config = dict(
    hidden_size=256,
    qk_norm=True,
    parallel_block=False,
    max_steps=6418,
)
Each number is 128 + 24 x the weight over its row's rms, rounded and kept within 0 to 255. Layers, rows and columns count from 0. Numbers have three digits each. The size before them is the row's rms in percent of the matrix's.

# layer 9 MLP down, 256x1024, rms 0.0426, rows 0-99, columns 192-255
106:134156112161104106109085093153134122170126142163125098117162170122141113134142168120142099081128123127137078168131124096135132127167136117138151139156147138124099132107110118127065122132132136
098:173162096121101142117090093136107129157119114135126134130111137148121173093123111097118127142117119140136148148072137109196135147116151127126139104125101145156118150103141148127128115138125083
099:078129052129138132166124119133121136138075153122185134103129150132107123130123141104099140138101126146116079161121077141156094156157134119139160125139095148127096146099139094119102114125129125
102:139129119161124124076203137154076155157123133132127149151073139113164110117110122110121140102133132150103098139109138127087127134118103176110100176111130157157142100149134107101092127106123144
098:156097099148110157095150091088153109117135156135157128128132105153109144100135152130101099144125090108105130139079104148073098112112125177099169138085109138116107076127149118112112133146144096
104:150121140141151124149130113119096099120134040108119125133092168175117111088157086070130130115109166094153122144138123088101131167084158136144106131144131140106123144150128154087141166146123118
100:139127159142109117164126112148156120111144103144143146104107135122157117116117132157107091185146164158137140105141124147153125134120103105077105185134126110126145141118150119121137097157145120
098:116144151125147162123127086131143139142131105131120116112111180129145123187139113139128131104111129128190117138115146147106098104162131105159171111102137151143111101149126134087110124114087116
093:119133167139162123084163168114148168156104135154093132124147138118102088160138103152131123157170137123166120144097128152135141126132092157139076136119180158146124160138105112071118104108083088
096:129107113127149111124140103153137175134152116097130107146159167106106142149172109148153086137097121147121148114153120134134154202112141124141129108123112109122112136108125103161096150118151127
103:143123116118112142115146113079134131136123120134106196090121097113128160131096146134161131143114172115109133161166117132141133149142157109123125141120121135168126143120142110144150110123111123
098:120129108180122121134155149124100153099130129117094069111088117134143140148118139122166133155101099146143165066166076167159123111139114136113124140102112176124133144109118088124131101130151126
095:122127097161156108105145100144148131106093143112147159152147131158169112135112134119074088120109112112124141126130077192096129108123107172165128106153124134122113094117163161155112145065137124
104:120144164119120144118126140178159110139115171143122120073171122122157129146174125140133144140142194158142142093110153115084137142087125110091152107159116141138139110131146125140098116128119097
098:126085184176154166167124134115119114138093187141145110110138139112088110143131133101098122162117120109178111086130107141132130128143143127135164109149148131156160153106130177122144105129142098
103:187135166091122164128147104127104124093136121115098134096155109102110101149112112119115118128147156124112162142116113147133152158123143164126132168139131122132132126160144089129121131130124121
102:128108149084119119117128107158110104113154163093099152108111123099103147125129136131125078125164123150115150112128119101132152126129105141102158102158150103121163112127153156112117125119126168
101:159108123164139101132174162186120165136108125109128118100109127124121107083167142136127133137116160147134116142072172113129137110178092133149129165163107127150146137154160147155130133112115090
098:153104127121140146157145073125134153118134131148154186160143125134121101114133151155138110113145138121099119179139107123091129118141139143146143135139106138112154145113133127108097087136137129
099:140160162150149123093107139139117096139168113156156168141111140091135090126120138151121084150126143180151083123118163081088103149140083131130113113133131154124104141118147106136113118151127104
098:067145146171123119103198152138134127133143075116116129194108082127136132138130139113102131137164143118139122114159171134128157124127150123111085116126185102167124112106171159133102172107126117
103:100149114076130137129190131118129132158097155157117125182115122097096092109133129113128104121148110136121167096115127127140148146149111148122141124141097109141106131124147124088137179136127106
098:116090135133173124126137152121125114141093132156152142130144129103098205089133124130114127140094158130147159095124146088147136093138138160132126132128104129130116117069107148138100130093128095
096:103153141165116112135160132094117128096091102137151095092102132100171139152171112138115151117080108088108095141121114140167124168105132117092135150158145128160117114131166126118100138163137131
101:157111125146146102115113114117113118116132136120131090134092162154117127102103121173130121163146113136139095139118086139135093089140111076106179163085104105164132137145114126108149119125131151
102:099109133089120129146116102125148141082148127109127132142121135104095094176088112137125134106135148129154130112136109101143122128132135136145177116113159159116126117165138131159062144104122126
093:106172126133114139126152132145071089156125137118125151096085125097151141134160086157141121113151140108116127112104115122109188106162126133104106163128134074144123141144155123096141101158140124
102:120144133158111158120135146115092136133133131143134101148107108179110109128141150111153117132138122117145103153161143117112105146103113098149117130084144112150145121146115145148127141159080141
102:150126113166122156185095150150135117106137148166105118126114118106176100130130113151093170073148117091105161118141111145155139138139114155089156132129086116104120129113136107112130130103120155
099:075128098117141151127108169107122118124166129097144105141119125151136096140141143139085117163099155093146162122105108097106131116176139134149102158153121188142129136163151071175116144162136145
100:134118142177066142155162140120140181133158106173143109153082101147151131123141104122144134131154122132155167113143147145108118119116117093079095117159101094144134175209127138147118166189146139
099:131154129132119134125120139165124078136115120076103152141158128101180139095114139129152131149119144147121134158181139130109114116128160099149142138144120078121127141102122110116156132163136101
103:151127165155108148164106108147111128121091123116115106149114149172165146141134138132169125138077068123111119136139131144125148168134147112103109150104102145165146141154105132129114082119114142
104:070145191092110137130142145126135156143094131148159115135117123127081065125119117078153108102105144120127130169146147097140131122144118129161133107124127115121132134106084116132162117114172153
101:127119161130141173131141140120131170174141108142110171136090113155133131109044117111095128133158140163190120113111127124093153099135129084136127101104143133127110112140148103089143142158148106
098:127171099101127077124150130172129138159064141110126137123151113138118099070099133126139104051131098109112105156123135102101160114106123130104110139128139087176119105122156175158165135151133129
103:122116093121123110134140153128106131122150121158119129115168118141123073185109144109124162132166075159131089146135132155150108109120123110172087136138124085119106114084122110109107093131130155
098:097131135079161139153120165141161117164079118173167098135198124121107123132129112110089136122120164131134143160098134158083126082122121130106107116135173122129149179110123144119158123101133123
104:133120140115132147100117106172110104124137122114111123116081134120089149162078140163160144144109113120131143127107066173141146154100124152088119099136142109125108107107149097126099116113113127
098:125150125172092075128154159158106087126133081136111149108099146116119125141121134125160121122127092151137150097123132130107134145121161079110104165113143133147110166129146133119066095162127131
104:174129174146133133121118117096151149097120166104107150165099139098136144098094102139156109155083130167135129116137139107123128107094129102117140109156142128121150137125140133072158165077107138
095:127117125129131170140116123145136150139090145112115122137142174089135152119108132142152188132134140127119102136148134149121103098161071090100079084120152126124138130169095113124141101137136145
097:123120130080120105116125140128137114153152096150055125132134094089162100144155096129181083143158143196140071139111097133109134136122114095111096137084137168117107146115088065141072144125122098
098:117100134123151069117140129106163125132136134158101146121106142125127139138149104069164117101159106111135103135146119142096155111130099146168120074075128103160131132140116142105105110098162125
096:110084126111128083165092141106151131152162115137120091135130120085124125203171153185138111124106139174141135166083088111122132100166133140113138088120097095130100134135137106120086132145153128
104:110152168129106093128132085149168152128108125071153155143161177106130117101211108125110156147103164160111087158159140177137145152100114137169177090089167124144131103139100149149155093156074123
103:107100135095078110093156153132121170157106111136122122122161117158146177145146126093056164121060096129072083129099115154112134144155167182091127118126155143104104101103043097132117102132112125
103:178096131132181145143123127140146157104124110116131139164158076092119103136074098123141102102077181102095129128163138132180161107152154116116153071084134169132140140132108121124104119166132115
102:153119119127156131111113132139153139103088137088101141128157122135123126120086128141132088137091123091122134126108144108123124047153116180148164074123157186130137150110098129148107086118117168
098:096134069133127130153149130126109115145161145145138104111088129137106122163127153110084138126103084151143147124117138131182122154122130137116111122149139113143109141122127144116109140114113121
103:178062074109149108165123119129110113085092148098119118093163137160141164112105111171118154081144125171117150168150122168123139132129137167128161137134105146106101158118133120118157134117151081
095:104151090162172125116095091117145122148096121154124110116150148117163168115131112100132092106123150192130113135113072124109115075136117165158143116087158152113134127112122159114157119129126114
099:117102126129160177152126093175110114116138109122142119158125099130171143123155112144105132153142134134125121118116079127117105135098091129120165161110133146122191128134129113105137169131119121
095:128112128097069117112115136104110140174138137073110098115141138106116143129136075140128112137067125154117140112148133130177147173167167158101121141163127139123134123123159123148121166125161133
100:146123135094132152124128087099116134094124107112104121118096134133113084122122137088113125110141103086134130124109136108125134094100146178147122078093105158129160176124106133144119138104124099
100:148119105136131092126169091138129170106115103113091132139145168159160133129141189141127069096114127136148123142159149086127126118126117111145091137117118114128088149112126147151127116150109153
101:083151135107164127132121135155135123188134147099080111102108086134083123125150132104119102124110157159150128152085146118113204146111081157115127131161127092094118085134129131131124111084164107
099:133084131139095138086118141130129110164101117100128104116176159127094077116137125170123146121099146142110147137160155141112134126131095088167118121166141103141140120114113116198142127109164096
096:122109107126134104170134133129128139114158115116147193134136109098114111150187105114169146115122116158150127121097141173108135136157110145100132115116134169122117143101139098086127135164136119
103:121102119134173120099094136125147154156110194137131125135134096161160114098143113132114108088182146149105113137109123124143146166139137145100123141084131143134117103100120128126104115122133119
105:103169089132159128123160185172133140094132148118123143143101119084091094153106101135110119075142101103113134132114086114071159110139216180096140097152157162134145111122086125153117121153140077
107:092133100140148133100154158157109114105111130152143141151125119102107094071128125124107174113132125151131130113120163130154125110147156120112146140133135140120137150104101098081138115114119106
102:111090108127146145127114109110169130162123141121135137111126116118105143145127132101110158124126144105165117110151128089116089099104131110148114118153153163103126142115136175128147130142143152
098:169161107126113104103138145145156141141120120146094129125151133143083128182140144130140143125130115102148106089121117126116161139155138145149118106122104117114173109134129141132121081106113151
098:147100122112114119121162113097086115124115138173129091117077147131108147114180100141160151131143123107147163138133163165154123120127149152100088143111130145157113128082118130116149183131161125
100:166137106146167139121068101127098112148088128145128121081085121116122179147102124119160117174114153144153145073155184114168133094122172169112111124082107112144115137098084092152107137127102101
104:151129122115096154138103137104099103128145123090104096151158142134163148136127121139137110111146119084088150124160129092132096094116129146165123123083125096152168120146113063131149127108150107
095:127113136169127151154120133118124160149158139102154096128149160136156157124162146127112150152164114109108134144154150137188113122099129134110107151096138100137116114120102114054079136149118095
094:135133156122129128140116131126082098138153124156144137112102122146190102098122113095120130147121125083108130111120124095130135130107128131090172109151132147134098177164123115088137137122113148
098:084139105147123156147157142167143114130120160124124126113147087104161134150136140135101113120139109097113132163099131136098101155115109129125160139126085077150127139092162104151115122143139148
095:112153130103167143117092109205118165092146108122145147165138146137169133098098130166162139121086108127138122146156134123117176119172108090130140093124170113131126095118128121134097111104083127
106:115120138161092133126148122140127132115174116137133091152132168136146111135145123125100151136157131093092153128132182127131080144114101115147145126137110139143075089170123131120129114172143122
099:136126136121147147130163124131096101159141145148107113134125150114116135135104154153132122112166140140135141180134124139128151170128147151122097170092104145137125131126130092096119153109149152
101:099156150109138116128135101103113101147112116117117168131136136173160075130148131117114101153134104146122122135080135149100182132164136140128119148110157129126120148114122154115077145105109155
100:142109130143108129107117118118109163127107104057130122150103138167129137141107150181148135130122156130165103104087126091108127145140156109147105151079123158119155120081123138144108102180153140
098:128119107120141095092104161126155141136114189067138143110127126129154115110165133137099112154112135152124143108146149145127161142138136122083150095128152141137133152127119171091111122093143069
101:089124114102118101110099127121130158137118133176143178142135116065190089101120143121119136107126136133127153145141108114106127141167159096130166126146122106140172126108143124141147145124115147
099:120132127153136125160087169115080114108132127142155141071120178132114152112075055135138146106143121107111138140113121119162128103138169152112101148093134155142131139129171079110152145116085155
104:120143100144147119128088133182151115145136132155108101123100132136117118149123136151112105094144082159116127130131065121149119127140143133111125160149150100147113110119108155121099116150120132
100:131150103104171191162139131148179140132155118099112125166101087148160105143092127101104093112103149149144169139094109116143121165134094120141160096086133128074103147132145137134159116118121120
100:088129094110107119103145146142118139116093167185162146110172117112152146140149112146168154125115106107114087102133114134148150115139087126120144124126116131153138148139175179110123130156161115
096:096067129206105144160153089126148189111091135140159145084145138156118112115106120143134112167149127114159156109117151115113098138159158134131099093164121106157098104132118148112124119108137128
128:136126105114094130097150107093147114153163120150141158092130129137124100121150137139108148159142102107118077134094146136139089134156069164120143093127153113135143128102138141140113134086137094
098:147151125136127141121146165134095138128130132108083120128097152106084093145181122178127146157156074154133087117148145111129122119121099133157108128131110118155111097149154113105107146119130139
103:170134136109160129107106164100085062134151140201152139126165153147142135136130111133145119115112094148098109112089121130177113125118083135143128180141117143155110148121153145126076122062120149
098:103107130134090120118136128089129107161133162130101136136125131136133144114160157128124106082117144141103140122155117123145142105152125109111105102149137137108156090104093170136122110115153161
102:129080095154123082119137116129140112130139135154169080137115124110124130169138131123120119133118170127095111125149140133126112155115124113182135150126138156166122118085126101125121129147074085
098:149148111162113166094139142117111107160143147133112118115142165130120131131127128179170130094114129092090138147153130118149148116145108123146147115108112140109122135140103122138134140171163135
096:074135106124138099173158121123091098114173133122118181097130131119124117125128132119129103123139125112118124109159105131138149146142130155175133138155125098164168177118162171133087126155108150
107:131114181118195097137135120119163130152105138107134114154112125160125129108129148117150147138146122115164156125134146154167141105144178130152105162159109132142117108134119100104108154087100141
102:138120097134169120141144137129132112127141130144143137115156169136140141118143135142141136128146175121095144107084137167138117139075125141109136123089145136125130123097137169124165106167162091
096:109134113140105132135150175112158088172070130126151120137105106135142137161120188073116120138151140071139126136144162145133119124129170156049121122116145120136131141110113133122129114139145095
102:117155154105103131162158148131097116075073148102092149127132134142157102126134102139124108148131143175105159126104142102091148116119100135151100115122134166143130141133145126117143143135130114
102:132170138110134161136138135127155125079120131108169064135154158141121181121101096147101108138141158114132157139106122116155124115120138122140124162188115109120136125149105082116129160146077099
094:136128101148115142161115142117123122147117068116124144149141127157084152134135153150141142117147099115110148103142110120177117136151122172143131125138128110137117138095110130122163100049150107
097:139135171100129107140110169139107111106129118157125121146097121168125126108148064126125141148136117174103122136102147134095129120138144152146146148151164137121175173143137122166142116173122116
099:125114136112140123125123135129105094126193103160108149122166099179080130113163113155160100131109140192162140104131153099105119149111105148116133120106106151160099117141125169122101155161149146
103:114168169177141153092127104103133156107176145126089123137064118131129149122113165137115117120146136156133155138178117129093084153096101127173101160120120117117147146077114088113125129141110128
097:073114113143160115114154138151123130123128138154161130125120083128099167138122078120113146138122163147161088121094135107105130135130120125119087130150101122119113103130117196125138161132127085
100:143131102132115125117124123158118139081129143098160096107164107173106100163110106129144149094124152125136143138170137119127152123127092140127103172140136111087110116104160091156139101134138117